Weights of a small GPT-style language model, trained from scratch on English Wikipedia: 124M parameters.
Each number is 500 + 50 x the weight over its row's rms, rounded and kept within 0 to 999. Layers, rows and columns count from 0. Numbers have three digits each. The size before them is the row's rms in percent of the matrix's.

# layer 10 MLP up, 3328x832, rms 0.0336, rows 1523-1656, columns 0-103
096:463558505560440526444516457539492444562543460489420528483513462565461472472525499578432466434517497475500428413505483476516616538514556572513569472544582453516563501520425514506528392473577508382493467441489435577497495449496496520467452572509566436558472481433503562458494573482615558580567528392430451459496520
101:469443514539517560520522464538419434458452524485484516508544526391503438491428579530408474483615486510458532431427516477562505529394451428488544493500506434524585421532519507437505586555483497481409543404499527447407523520482569524456564525521549392521534496482534535452498429494600455568512578532502614476456502
104:515536432496502580565390445526543493381452535617533515442481534488506503505514506452547487425502471552517469533461520522554394540521402544427518448555428483552484585568503509587406549525445490479454456444539528458456485569479561558545517396472438543592418570550442531676501461575515524504481470435451492436537453
095:455491549515524530442558390469568485522498508538640472563474578486525449422515487617497557527438598499526634570524500450535575549545432414425427500511510476436546589467544478595430485429601485532510533486577503503542540570505510599478497411575359532562490432434554535506438578538428583586430451512582517524599466
100:503490428410483479451507510568507496506457464418496478527522523550477486533480438429472433478384451570462559425413547446490563427445465543446505453584505546425515457569408519467424515536524506525539452468472461560461516523428526473446480454413515551508634427448442525514475464513563485502481553578596576487510558
098:562496486480558605567480423523512457432455472574421479566483530486477406538560479514468512524451452510554568431501562499603529565479573474538443548511459588512494503621508490448549493444509598617498576599462552460493525514442449477467535399462621543476540556551425546486540484538453485537491458561452536543510449
144:525556438515476472436492500498492525461503492585517526421457464662543493491469539468466522498494490530442402443490396518562481524452623482422557498611546635498481435382504549434581466473502591470542528515444529477566487508477599524530474486495542502483588536502604512435580524508464534513541535512550523431603506
112:537449525485515500470454551512462509427509516542479473531439411370480508565589547482543511475479399589468537563428528530509502590542515496532512494443508524554519461616525526459506580466464475584516451482510479476510516483468554482382605494500511431559564535468481571484500481504472526562542617493465534495421494
104:538469520495514428510497547495442516434504555468476489411407498419466537595449561434578559489559432502547498447573529499517540578504412502419542494503439515517503474567443492504515508531572475465550548532521522531444373611548533572492449476479584474454503464433457566543506535593475374526425436516505387432476443
095:492537499517502466422539519551495554516531494418494517546430512557516508503491433542481502513422504451559515536530479501480514544537488448461474542593565557509502506417534477558485521516497450437508534520499418481535512482486527451416463562517529447554535544454450653501470453587555481410482484451499522529563462
096:532524520545606492539489495490519478543447485506525542549497521513435455547491483448429619452486418494418500472505478457562479444486532464537540483520529469509497510430536543538429557509549526543558515456541570461496565471506489520624571564488471516507455571525473469492496453436495487530500542593408419451555500
095:496552523568520569441427509488456490542525480434514520498547554444512394589540503539493459507423518569538523525494402475503511495513418496524473500592454521552527512519445386602416527446585402470553421549495532558501488519444478535370506384555531507472449482442559583425511530494555578591636497511462514549566467
094:550463468544447557464496510460571443574514515553578494423451537453510476545486496457487461528541534509520534433465491490476483491472480594584507518478484429569497486529479427511548441471557542530399542396547512491551530537557580458473463521425533468415445513558481566455516497608422504524443466453599455463456487
104:580400453487518517453563505505451514537493461449498530458531480619471457560511514439556541532448612392523392479424544496492406550464435423436547537536488520415491586515402448546539525483518575493389478521500482542489474480605468533505473516552559374501457409554520561494452567599484495446436557531485502563411467
102:519430540452500556496537534533377524472534539500554486471546455514530431511459505504558543522582446476556566527487551553588450510420533437548403479540553460524441480544578440436559522494507495523547519465443449489537481564413433476654540460450534497510496489563577500443546490516517492482473514495565535422579395
097:478458441445512522490524533516556471450453530545445359506517403565533547409436459593518471528532465469539510569527343512502497437509547554471546433452370502439496422591575523509518500558500548595513452463488523530503496544412571543513379494527482478548461452564512528385450455553414499456525485552517480503483502
096:489577599491531507545433408583539512500470519463466547362459434484509439563482487492518414502443462564604543493487466550505425486456465582433540514487527451502536475541548496522599628490526498529384534451446503470487472462477530496548566457528490502450565591491542431483445524505515445552522481485526462502476551
102:476476478474546519538489490513462476566497471530435516493444448483407481489593474516547553546486503450531566539466532455450532482422513543537547561405546435411465521590412538569567478489465456510465427517558433482536537414470557490547488425626564578558550483465533419599539594445610536447445517512391501490552505
097:467467551658542481497522429521547520533528482483564513496500498618559537507508468553530499498492443482494481463458577443530577545454521579548471531468506476497522464521459536548450577578500432515547541533519541575464537443543546512485432450541539549460451445579585514563571552532559491475417465518519518513591516
093:482560434505536515444524567504500441641502429572453587507441499511454519450617446457565486505445525465579427511505438531482468537516446458507513491579430469523523485496449499501479465433431486520573535489469456459433514530592481568442474515544462538536439485490512462556462500479501551504470559540478448493580557
100:531499480470563496454467515547512522496520426528464502485498530506521603492530480543419422483479468575459502490570519475485512390591467506489515510547406513457487526444392402503532510547490522531416465581522462538448506465557412423404551475572472451548557512473354473532506420543439414504466595463501517437564395
097:550494418470404469412495510473492505532509497526525525455549456557521433439526575444515531552449525573635525472532443532610584489537400590517601479501530534562515459476498461499442548524458460545537453504440487475456421476493439526459440549504507457516502431515417529507544502415486539522535529583513533560497497
098:483441537529447544580485472456350495485513545509540496640473414406421406521482560527432497439456509550375517504491514515571575507554445481495583508454474443550523469468499480504446552460412432430496449486533494549433594472466480443535522512470519542475399626454473539493505465519448508512432496546464528523590503
107:471519467461442507428528460562488406483435494514541481528576515521413498479585592477553526411474511555441567603545545530473550591530473471612488539531529522549371494626506514446481550487507502475536465528478505568478551524550533550517569518551459500466565501451522477577482542500493396571562425558488474466536503
100:486516479414564536539509546549448493454489404434507445455527446514569463538515506469535450627469537452455580477556503425527506583483463524543508532565529448472520434506387452545515489450478518500545461495446517515438545549463566440536549446570479431527558439520462517437479514476440464536415516359486452481575505
115:438452505502512603490527518465536424481556483471469509469455435564418488507509508448513480402451461427483480479428459596544610470426438537531503440591492469491522460487504483409563460555443464475511442535542510481561526569568510475605529539543351467523455440460493532490481419540483439491504481423522532538490477
090:510522440484484589498534452497576431608451484512521504511477534437490492568590533471493543487543515527471587516496579487418519525515487485396463496424466385519567520531421493486487585544462487565467494478500555466468534492555484463490537546563480499677517588449546515477520575573498540525544520472455533541485476
096:505445428523503479496516499471566578539450487624527547465465586542558530575564464428577473402449530433575500479539503511509510461471487492509544441599496444471561448414543488513504475394519463534467513528462465576560522411415487528555369515525487477563424538487453540594515388539525483584444444510475441505487567
098:487481411505537511500433580553551473549419516468483463436507478548438534425562455473446398532517491490502471607579535542586537490446566467474483566489435518490389566438526418454422543515444468521513524534549420532580481471411458464524633575491563531520521555568479602482435475515575489542501541534542423502451462
104:516514483508530469496509486502598463520513522393470569495418467467513495502432451457550468452444528483558541510579635595605531498446487526438523532521574425530459510519518537475477398580486465474515532406572510390536476473481420537509590650529488511538557496374463496497578533565476483524533515501417479516511500
118:480509515532488501511475537469541605482537453465518576461505428480495532620408474500534432450385438622377522479491469547486551478524472514484424529514543498504433488464463517453529534510480475574529571483516504673440469500466515527456485490381469389430398355499478384506435514529502530429510608535549544502364520
098:533537482508475494482485509481591475451602513495495498519374485495546522434473593423545435599403548500426516539502496465506465499481486450570449496533525520504491390508503426465565527464527473448470517478468487429623491541529615539395428481549458439418454513526479511531433505480488522475466488469478458562505497
098:590503491467520366443430523552484522591512477545507529634500489452402407538493433481500521516537421477500502582579535421548499514485422488524538542394580493493526417498433440488455502542411518571516439494492448449449445526435547458505529505444493526529483551539529506565546474500473502449582557512472463379514530
095:461512539499586481452519545550540420501491442525447593517525449444447434538504431469515454473506517470472515468532482524484525441452419494513476509479530496486563423513554531513506390529464468530500529585541473482552586418621445593485455459557449441442509569599483459552505511564499489512537468492526536423539463
100:511488577547517395536600449522463496474521471549477573490438472533584502420618556455413541404481545445469502577540437548467561559511491486528508453538498462586467508463448516527486466537418455420434471502531522557536452461489439570462517495548498526554507486490475507501470448519543496589366451475558541446521487
100:531488552446502488603396482466477400514588598547525414507473501431538559482477450488489553390493520553425482395510558530466514547467573423554627563511554469538489497482503468551378460556465598600537444495452527455501482519573503473414542536472484446518490438463594535534454432425526491540550437495549478538514546
099:509604420489548423512465592529536520465489550376430650539525443515555439475448577491501472558517487500521463494485577484486512519474519493567447570603509415486505543570540502514577490487534529564481437491564477456595536462471522473483443469494537532515515490518412523537501434388528484522410535533477537473575596
104:475498547421501555556550543397553473541508579537523496447525517486533452532467398437475549452452491597475459452489548457546538442532511506441437515531515485504551502548532456435444553463508480563545531526489432441492442489395423446474529437481437428467438579577533500453550475574532518429463507490581542536463494
095:487541559487549551490434611479507484565434507533397583491492413466513425476561478477571454442464563564474456456507447457545521453465446505557487512522427476532469412514499462453500455497445492494450371466503465499500538533499468493463462437476540535496504501571506490500514430575491535518453447482418459576479450
096:500605473543465518495444426512573523482546503452472547526480497551535477610507519500521436525511520554526511592451528487555484435570447512515505568535508490482538458505419447493467563503493446519469549520459451425555543470521514517486553484538474539512480491598518479517507495522530476521562603538440551426508496
098:567396527517515425503397599458504524482468512576461434507517516472479464557454597436543475531463531538452423453498462474554427529451492449540433519501527567456445450346450561541529575543474545487492487558580418532542454589446571444480372468526482523514598561525530487493588565461457492566441472553459474528437587
098:427508634499475580495511459557499544475482545481492545430427427420520433568511531419559457542477506468633522512493503416574466482465471542535475494465500385625489481583504452460570449537546418454491582547490489563543471578465609428463487547475539520468553508537439551453500511496580545482495514500507565520430479
102:461422552506437429491464432456557480434513473538530585533482559541466435510492610572522460429570520480479413565601575504437498505517550622470483560562537481578627520608480517531517508561509425549503556535469569410533494539543473511521422491479536487485478532497484542458485481514549456454473486518474494421607509
101:504508452519483446404504522565545550526595535535515416542460587523547502538468460522482524481504551570539529553517539554525533496522519544527436493552501491493522503462482656495464506358484445563505487449559506492515515540558457493476510537489498537546500490412411604488465553475497547427499545623490521562548449
099:490498481451524510368511390511583527637540467537470453568480479536447513590523483585497533406499443554580534438411463540474443525519447496558434514538435558550524485533492519453515468461445561507575465560518472527541634513460556504484575522519394564501550397548518569568535484506456555548518527489391523592490436
103:575501531530488453450488506514362497525505558443429567401465461544508520408484533451592528454514500547538431522475506534471536527576567479465528512600519465486585510530528430453503494539507472536441538517504434566507503574450464456566415493524534460543526450473553550475503560593577511469545584553577556575498585
097:372661565430540547490463545411433489559394614426453445507453510441494458457467524431524501408483471565490578611495521471551525572598528447525478513498581452613544519463504456447497505472456434547512478609492423533546521446423510532537441592478556461486559557406577516484516443506521545511470417497546471493589543
107:524512526484521507504516457458519523462534543525447499479457549431503492522520426482484446421568534496546493443557453564638506464558379527529481456606505455466509546585360436440460479573514497466477520573484528545472524447610551563462624486622428409468493437534531573598562507541437443475451535439512481529526536
095:403359466514441409506518514497402583458480585433493493529585440491574446436496508565487579548466512455523546452522486405511445565523512502533537402512464508617527519432428546494418479461441474472496419523519514563522374517585536440486495430604590468556510493452543423495502530541503520511523572480540466546469511
106:468458568528490468389506471461481494473475614467511528556504434516436494500456510526548520530412474485587564487521493417521488475533478605579524414532546428496482441540475500557661587507476402481504497491484456572525529477489511438486516470394402513445562475526468467480527461554451454568512466487592493534489481
100:540499516480478503499516462559528548463535464553458419517391504532483494451516564501515510505484449363590495511544525499486572558472557469619449525433528488514438434542508527508481560505441530431539499564512492485500561480530492598478470433579464492471491460553487568503416519449600605573521472465485479499442478
100:495543551455485488581500471627470486532530470491397452545380420509556505479505558539457561507379593517463485582527454532502578510528394612528503506495460487596503495512556464496486570515552441382619496483488459463524469476449538541507482569530502499492571579467458536545549477561515510510514540483519527562466532
107:581525519484523572498495550607617414492495569418585468611408470440564525424477421549504538535478537459507486571508467580505430517436564530521557453582518586407498513457476432506502462433512562467391497576572535514563545551493546401547599547522510466541559542453496537473569382487496398524586493509564519444545501
103:425441468610477476467421516448409442454472561527510481510498549528431424597544415487477605453416467436342457528491394495528563513471476548577570444440456423578513487443550453475527447548495537474410495486528492529520517409420537454467537529503407443438427520488379456435506464371403488444544495475483452519556471
093:527509576435533526431443358509445508564471533465460516392462499559532529588420448460429593514511421442581489609519547536439565506559514592339476513469497458578566505534518570472530504563440547414499434458458477492474487506594489538545565356591508482504449403520467531469503579506458519534433493452491527497542463
089:535532513461424538521533498427494520434488435449553482506516483450541480428530454539421486478439534487570471497579550535557515402510553398504466384523526511569489468518502399410576491421429500429522412467554531404570540496533420598495460461436476479585476487468503509450547477505496516532448500475555495506435551
092:471504435444518492497491520415491497494494531456448540467489538465461434499453529547560568417424422534479444506542425440439546492504501507505488480608507510498540473429435501469425512477443474513543461490503514502549542467510461509482496534476537485547478545529529441526503490568544378473428480545485484454507508
098:501478518486516505421509499445449488543483439501486512450477525461460456438440576492584475475499502397549502515416503506500444434473491469563467535518431454500391492414585441465528500465464502428416486510467509449486546507485434468547421543489521540557465543540499498487544465552495552458525434436509462557548434
092:494570491520457476472564465445454442495576571521482578432391489481417546444411422497511511542555412529499442480392469451566469486550456469515510440465562489415484518481425465427472501414493569440530537488489479578567626443479606363602517505516465422530468500532501457540536510499499497477513500451618422412583515
097:604528606501462517420454445522440562537559537465353508552549416528583460583475418303585520389484607456436549389466499472484478484493429407565535499571539453462542562484464488456535515537533505551504539489487552555427485469509503392434501523467517471519535420483511502538535477479531477450541564424479530502428559
105:445438404480521545536464419504574564623476525401474586459558511534483516455464522595613579440510532434528505562510442475574574513565529590451425486550434546477540506424479544509493476523410491514476432526489523570425431464526432461446425497540432461457566565473491472396533528437554490562432501546601505399514531
108:457581549447547481516566529543528461474494421535482487417522516532551521469476376406523447484495530485566471407551503482545515513452412485410499570550489589554561529528471585436405583535538464402527378499528540439473549463518462487619532616458512490446546400561503464488465487443476516423425562485485463489496493
097:507551542552581480540486455588550604492492556531509540457531431551456580423525488497506604486492574503657494462463490447529501567500438535574492534536572449528511485463573594564517583504503572480521551515523535471527480531456530554495597491569497521491517450510427465484594562446502496495488490515469463573514533
104:481528510473503627485528444463632461559690426510455492581522565578458510516476454471494539453461504552456628530502501433493428467396490441461510498421545503498464518517440550569493413556452477514474571469414514447472453406491552600490531488475469467373436559464554585475501570563570382526527467507507513454528524
097:532438479419551556411472477478442449454532507457587450528475501545491466469497447408506482537526466459544535568559449507512573506433543513484527548606488486481511482436531490463560445547516472523510549507420559495528538491457579508521484558462546505566489504551528517439619499478576481445517537476554513468485520
102:557463403479471462456536605500470467480504597487494621606493553477467416470552474457547497469552450454568466503477486421545510468596468471483396478438488512532519424475504414525490590521432488528440518521502466518532455462496504482546499523490555565450528558482457506527502521574468559418494605451438484530504517
099:464391486542533545561493509485419493565450542531428613480442431453569587482532507439481399482457512488559475490497504540524552428537494494429542591505535545496509603469462508578550544480487565404583433468554509487450445462460475512434503470417535371494495495521559588533505523436461519539537506526524545500621422
102:429474419479434591431492539554505519482483503563471488513447460551490522537525489449512508546469515364560450537441500471542491513478563496499392431500476523473500545485527546493448558426530423521490571491482445496514473487446519495465529448440492503566545489593556531490422587417554610578518464488488468447572544
097:454462536508566547504489401633521441468506514520467522548499458562507514495484470539546541507522464488449589526525506421430616471544433467574539502449520503529567617490435545453556496471520548554538474544551433543468511524475498505514526448534398532587537517525572513408399476440549501367415528443415412533477483
098:619537405491557438566451550497410561447472451469507559508577579538519431467495485473402437385437481479504483482503562428495411502483592452636520470529489402416503497532445501549470510497405453527445443503522496478593530503459422517442526446443479452499558518503509542441481502418541449345486438525477496448554449
099:433386483520439509446507337499500463489595532527477371544497484472570480463529482471552518477423534437509492545550429513616522392497391376537494502463572489472569477565501532547475528427492444561516518396559518454480508522558454511546527426448477507598564496625465521540461525504581501476459519385499369528562475
095:492526590545545455530517514488511513596519507578398517485516526545513521500445568499481414476563490479507547473546504537539622430464510454452525547546540525555426433530546519578530364525510551453374464567432485484495543476487468490395431540481472482557559474444550446450513545523593485515506450467547492467542455
093:518485506464522553556495453395451517416454520490512449489526480494553505506504478452342558436518483434601474494486536494613520471408450560406585576556465495484501504486418594437562449468493523485494487424453548482613475535504558512544456533438536501439470463511540534474559453561620507478527501511482478526452575
097:494475504498478488479417502483476486536552438421497466421492541537476483510417478487494593540529481484560474491509486485569382504533519493494563475565519488436606534533476510468574481431461410485502516472487495497509409481464500576508506385372470384555605552621456611488520474503531590393487496443483406567566547
103:534459419493394481452570521565482524569497484493533519503510453514570491462527543547483542351533484473495548485489418564546502533498456513541564504540503512509464523589471540528536553570479477522687474559431432539491462503493498572506491560547436462503466496501467527446405519476523518540537543496466496399604443
093:502517500466607514563485456431532516570512546597538496506537530437506512558472516495421562448443436500466497490561446497514491460435510478516529435572516517504555474528431485501560560534501519536479549480477572488522554604506495598507479475574531591494581506499416489457553546491493488498476423493536553459560534
104:559480607457589463563458499452503441474546611478472537576491463536365427493494515484566486429491510644565551466476525457577461646502522549510557543525504521520490483483432496460545446510580524468457500475522469533477458532547529437536481530470521556506374457511398555504519458480451530526593534490499568519519578
096:550428475448486527432530523429488582492483451563478522461526528474536477610574537403498532500519479496524491547558514552490497452485451472562362503544407498516494540479398534475554543540456482537447483496530430500508528439467482522450463560510484604591478523528501437575532555537471418542508521433487396542514578
094:434466543494529534478514497540524501466458408604480506432516422530506520467610511411508482559459466486611561538546420543519504511605506489578528522485528531515502477509544517416538508471494524560449480612391526454521496510483587488531549437502577459460573545506435452579541453490435428518431507404475483478425508
093:507420533470527540468458565464558446518455529481479474585562519541444579413477466572487459446506558469527455462519408524477533496504486572511597474456419506481527488505476534535432410505527485550476502530463454469473565497565487624468488498433516630487545472514553448528463467458414519531477497561483498521523512
101:457610454404535572456480559528386525458434540484395561596476485462533512512573585446507533394559501504444583598494449529479474497503389539375559568464521518487571405520535444593388578551530556474533492468452534578570558526466500491449520501502412456467472537555395504485501466524440502583454535406436499485528379
095:516579505502596565533458521459517483472537468542477457557545473476530459555451516516540524493467572476545529421509427464501410508555439540522470536397472418429523550558456459512566418534476500488416493551495394488439503515503522502502536491525551497499463567551531442422496483453443466534566437448564490416568513
101:509381542457432478521526479517459507483444509523589473475409498492433412474451506488548529511504482533478488427472526493538453465560442527540525443565475566516536469524464540570498488536379508464537487522504556531467467467499612469512435516467487544479522490426516385540573478486539540541580540490466415542540441
101:516533508452555549428508538456502501534396472488463479501543507624551625514499553636440547543428526535492561453505567498609554475542449476460594532524373547549556529419435494458499564446441447499528534549496521492498514478482509485614514477553517473564572459437447498571587551491545493477405437463460454383489501
102:511515531529512528428521502604494491541557485449427570510433555478518367532544539478530483610493457541418507538529504416508451514406549465474468478463567623536571543497513440484527521527542576549565520543501522498533542528424488451491473487507502467460484545549499489478537502469519479485423556595437476494518387
109:530537513530487525490523543516475495403491472545436439615501490545571505509535531500519535570540512526531451453509606519545478583571494535444527434613520475476482535471483493514452470509391508470469513607530481505608499576524453479473534444567388479487556555464433378495425485480454516511490460378475594421535515
094:516499458499418420385584464531511571576536477420540451484576449527627461498392531474555477421510488461518531489536574464584435536549429476505586502516508434506570487513524566633474548503500523526400502480468568533572520424521437537508458477518553464433477479421472414421515591483452491508563621488517524392559468
094:507613397548529517540435435444476554545533551505489530481460484478525499450510514560461524489469467456469522472575475449501591546592541533479556472544429532531501485470564520407559528452489504486589450406492496486528526446605376519528523568510525519400548542455397562575473429540461514436420526499537486577556520
118:442558479465479595508483460486392536446472526554416496507526445475476510521507601481504490523552482494524380508517486537506514560424509549421499488532530467437525504586513493532483530446475551384525503472483562492470570474505549562622456469543534402549506465401609470549529429404389532500576436521389518594541507
103:469531472542559523489410497485507521451453588497422525428604541433403431525507567509536536462442538467623466592496582592594526516566491493520486567494469424546477505494574431529488505490363501525438529415474532561546611497494602437501472534458480494499517519479509522553444482446441550477434562507471569595539533
094:487490529519440471494477442398534445454429532513494487531511471569564484465433632642490495454493445383571598533488474562504402433479534479502454487475430489485563538512572442575539422547419508496441491406569515552374487526575536540602488548473468432502485475586511510536520459472561446529488480508416497479502418
095:526511475469493530625499494488505427446473531535481407458499448568477538540554472518515526437541519456498440501501514455501464474483458533420554352556507458483472562496563477481498529516537484443520555530489514454470513510458598561532589530543535610591487520465496494582553481489509481528491547518543438496481502
096:509483457332596524532487492493586498534500542539377469536463445533467502506396481533477513477417404545532488550458584540531570538521498542499525555426449505524517473475503541515473443567508430461531535575439528552568418563448470577501469442401520514560405484470544614470494537568455516487520519486544431458470477
111:468445538531466448508428463440431490533514507558445565483443482539612439458452459474363514503463518552524459461536422481475447453488596499442522497441556579479560485480523462508469498543454591417561439551415518532426496397589449563539575427516519477459488515553579436528538489430460488580459486575504558473533506
098:472521491485497443601488516431451438545476477490542564541518562460528545433565437434504488469474399540490497468554491488512431446542523451518564490383574672519508426477467453483521480526437425553516500584427520524450446512507431493468445594487504486448547558449479471549451563535476477451524560483512558529447490
092:535460446508502603486526566556509415497451474481483539526498570494487532426465452440464489506482482462491455501432485477574471433497512533450509486413474460492615564515543426465566493447537367531423481475627495552544478524555439453420513444460516561425553533461615537592551557437384490443470582517507435606391515
100:555468507489502442566544503557549529477435494462566545495523561476538549447542470518482437445581505525397539490539475432514405457455481492552528522557543442473491571485419453448507529584517489446598442440573495478516486475402516568530525456493466419437538488462536545493477513535444412480409432508598604503443485
093:525504459525456586387472558495563516512610550505479441534530548491474479534431525558444442478494487575530506460422462452554478446542519520490492495547523466546472572510542426471526553550491470448494475458520482429524527485466522477562466519534418438477485465476550460495503534521535471433453559528513568501556441
097:496618591432483452441469476450501522486455503507505504474509609460480533504592597493494549454531486482501542449537493481472548520473463468555491462561532424558454522444493502542456488565480475463521370491505425509457356523418453561455485462479454489496457495493454569521431461554395484429556559497553509553453524
096:442526477525467503458490463507506454527466418546484399502518448496536478572523495541395585568418462454463524468529457586518472509477476437495580605547488449472462516457459475484485440476502473409462461480468485493381560507387561439550470487506447490497496541467467522469537482407502438551395520445502441452497472
092:492523557547533437459524429447462522586532440409426484539607480520491496440552575378519512505593500451483506524470520449509554547473472514505545468523469414555590475543548493528509489516512439559493428537559519511535451475493476528562480503478558513519437424456427626571570549532525500451496440617432547506466472
090:552464487544538485530511503477472514493478513494527566500525471504519407518511550522520537496532516556418434538586538509509478476531376518534494446582450404434443434528464423530496491488495531536518402531475523461475463530468591536538462614582551437670575538416593560425474484492526568512393562562558477459392421
094:468500501566516477466536562463581433553503462492552549391536469496498495475490497478407564495502572452522501548480545493538511467548548506504475447540606486483536533555497443514621516512489405456490479458546594525485519492477480497507485484514492471476529416488472462561461566394481468434488443540491433502420547
102:493496541483517416468496439512500575618494458516561566540511474456513457484478479387495612476512466602496467457486556570522535591460461523523539490510469521536541483589505403586459565544495483444526535488545531519529486531544502505488530585493515505597450622519448559472523532530481506513416576464575464357506532
094:541532489447510447490430494415566491459450452492414501512377575542473482487447570497471592429571471526552542485521483483452463545510528520518446442469475572454552542514518612412362430523499533534557494450443540477503460481472587458506456551557494527501547495446504479460541535426432422494565449596520553487584622
100:496467539502459471505456484459529545455428493507577494529527493591480471535455512433496532482435442464535517536535431567455551477519448538561509438480560492486513487444446390488490484577552588503557598396450388503610431499511589421495460579565524517468484494570456511448519492494614501452547475488502603513623563
101:448495514432571572470505534434518526506575574529580508485464510420533534494441505501504465554517545479551546489535527464577531459498546514577609530524417509491450450575497504519475581546474429516500496514494460502517502415529549491446468551519411525541525399521573454554484424533463460541549460431399470477551476
099:532413480530590532605519500478476564532494472520504511446467507475493442487488532539483535465349511568422549558515520518574498441475492497515513444528480449488521386567600505517485519506471450446489504588420516512455590422460532404513623507531487532481456413608447478647514522477477550439449474504489439510515510
093:311485475500490565465455448506579523430540532516465530489526517578481586513532409471545479445439447380536597628490433504548466475516454533524486444439480491503525536375515451616510465557407476551551466515486480527501511484485546462523489431583505511498527417440456569518513575479517393463445409495466523462615528
103:501438493524522504484509507477432544569500564472603506474583382581471422552472532502472536501599516439492499532399502502526464532477546465544453532532538525466471550526390491589494524603549479528562599568480397352510487504562543589489590510494490536489564487482526496478434466511532459476536557535578440393600452
095:518480426537559491527490570463418444471542462544510398503490570423492413451472449464477430439473529463509586508455635494494490464499468482573540485647546462511473505483445436503485593572391489470427450466492510549498543397527492519406486479438436425513581517517449509503567493502538483508559351533567521491462399
120:628540402477564464527518482452485387499527468577529556549477468469434544435538486448526505412496476513441491424564565506519503567469421583544522441503483481491465502477491423432559492565528545615487575448456536456378523503560491451569503573541565514513560483484491559581569487435413499412478537557541499539540493
102:482545460460477598503543437518498452527494486466426508526421546412462447415557454522477556442580453544547475487504474529485548439474528508518420458569483625534432465497452495498474587487519431409433570637496500418497462504415479418536524459445338500483575502489455511504573561466544608466476470569424518496475447
105:537363535470533563506457457524499493541464454514388411577556411537528559428539495547492537545483408460488484522593441515544493532454551484493562427493487531493508570468465475503543556495616509441562455517424505582437470517455452567496448470478547528453441456481418450596541561562509562455406496461477492447497494
093:458501512404502495454529497575467475524579458448498577471447404402538447355424446427481413480537511550530393502541402466484569593480487540454501461471532593533525555521460496551492476423468443573587425533570411494461525495445449478522445397525393404498471484539495516382462483455480506556486555476548557480523448
098:513526432501609522520524502520551460477503521541447462486439539512554584480506614453557487572557441638484443535502446509555488461520495498414504496506445523554447548486548494560525464493478558459516512500591492509525541479573455556500453450506560522467478563424455599494639518487536499537412552534459497533517456
105:500477461415512547539414488518471516422473504542513476581537435421502504579493510564400432588510552463515508445474535470567525527509377517498437523516485539477466541465465608576483516517474480534472498593557495492491532425548551457480449533548470550459489461515450511539571465444518504487556517508554545425560484
101:421571465509508519449444534551508481485599529463398549599472522464440480474471484456528475455474457520472521559509370427542469581480556375540494471505510522454503496565492497377545457446579451495516501401470509505497399532524427420503568490437526475517529548413539650557429416581465477582513365480516522424507508
105:507551456491512446504517395548542462562415418468564511569570321493535472601612469471503506529478505515461535528524532479516475498515573544432506574447423497512470459487519558493499437535504522575389456575498439480601502573551488498502466554603472520485510565477421569462448474503489485574548556549565484426393472
106:542582493513426544538569530473511498514519512482477508592435526510520541580548487463522563352530441414419517424484537492574528460510561482342570475505559385455429501496461508405624439452490489502504556511647514650576584480464454476519502446578523470478582524513515439510454433531413576591439443501482540430551424
110:530489505447548576438518561433599432536464444535484460498424497557445507442389445471497458580499565472493511490450452489568556605635517483405558462473510410486509446504518571485538466454529471551567445513432579562528474460547622478439428483477449525466562497494473568417450587542494515535551506522546471591455491
093:455502402488518514595484450407473531507440527462490471449449450481494505536509516405504521534546500477449563542532456332426436479493537489593443488521509532524396469477469422473501475564444489507562498538520452525613465521493528429463500495504523500482587500444522478526502388578415611492450536488411524556423480
101:470462362451476504459469482561578465490521464541535440385599396483571502477450453425511514572500525436501458521422452583486542425510544438544488557566522598441499484522514542421455467470540554569428457443532515487411580479406561441488479467561495494507513494517442570573501492452582461534537512576555577527513436
094:509523449519456512485514553547520505438486498557493521496487492447494415545499522529606478528500524542549524524493641419450531513582433464547442455513549571385547533508431510537564472433544462592557485498536520485448461455462580466531565391459522478513437530452432499519585545526534531505541511529491467495556591
093:531547527426532483507555475570485529436433455490493481559474618446527467462440445496454442495529497508527531476534588491464547475594538612540509449437574507532530448411530487516532559501510499509433547581468404546441531425537445510518435436511536447387605566474525507516531471497505535435505529429425524506558536
105:508502508547500405460504477489537424405483439545416512442549456468437545522568510456435543465438487490602572432560527431521533519453450550492514522537593487485541580416496523394500562419553489539498420527505460471505495482522539480461438425476563404528520562488561611402498498579483563570484555426474441565564461
094:514486505514599553448486529538561546510521514480508578431452453508448518525453572437460476481506507451564516424533493431559470524500555495495425360552421589426540517524479528502547464579537498425452578502575540518443433520482493528514503505480474475465498406527458629508490460492486514455516510518507576537450535
100:532519593553517464504542476525522469558516515541419415489556565503519533533467580509493547490549522517582562523531438491466569432515459548529489508557475506533502547498550501539519532474501498517539449498561522498559535631485507575521448446483534474521566485513544496582574473468430444513495559456407484492457494
103:505534446613476482511617553538474387448444467501459459436549495489540531432529545510469420542512522584500522484465502469455503469587577535547504527554483502413501494587514461438458517494504441459417466484490533624434502629515462518499472517529487597413351507532498545454576441461450518462433544412559565427536490
096:458568567484489494471525502563588518493547408520469491516486456521484377478512477531519484518582494600544493528415490491531559464453507499531448561457539491567478409506470560470479564496574520453452502548435518506523496505481595409541439486507562492506546419509477562548582548565477610546526517564449480586547522
107:498527530447545582463469571511537403475450465522507471497467506449521474492506421536522486507485444601459539502464474477538542567562501599541476595481474477473500507458508595376501464505497478531425506480497475430496397417511565492522529500471467473582552482417474503476560590570533475522419455433514558494470479
102:511484593435448457557415513544489505551501466612505479497471366416580577543532491440528442502398425476527371517407567499578522503580462476458568498478533423426524472475504480520532515534472475497509495579422556428499467508455456436522577521442475514528524455497434529564475515508427403486489544490478527565569512
101:484481430551475489496457434534509454490492496562560492484545508461440618512447525531498507528521462527502572494624394471503536453494529509448420560464448491489470528455594477484448574496428511512517528486513599530460511571499561486497563381514515541490459566447546416541542597491507598434577499482450436447523422
094:472490566460544477528482437526502454534560546542472505381522465574526500444456487515445543561464478516533589516541575522378568463421499493485432574474470529443472456477427414441522471586524538525521500548494480470473499536461462589506505572509466498538552496554459529458486492468424539510567483488518493491431439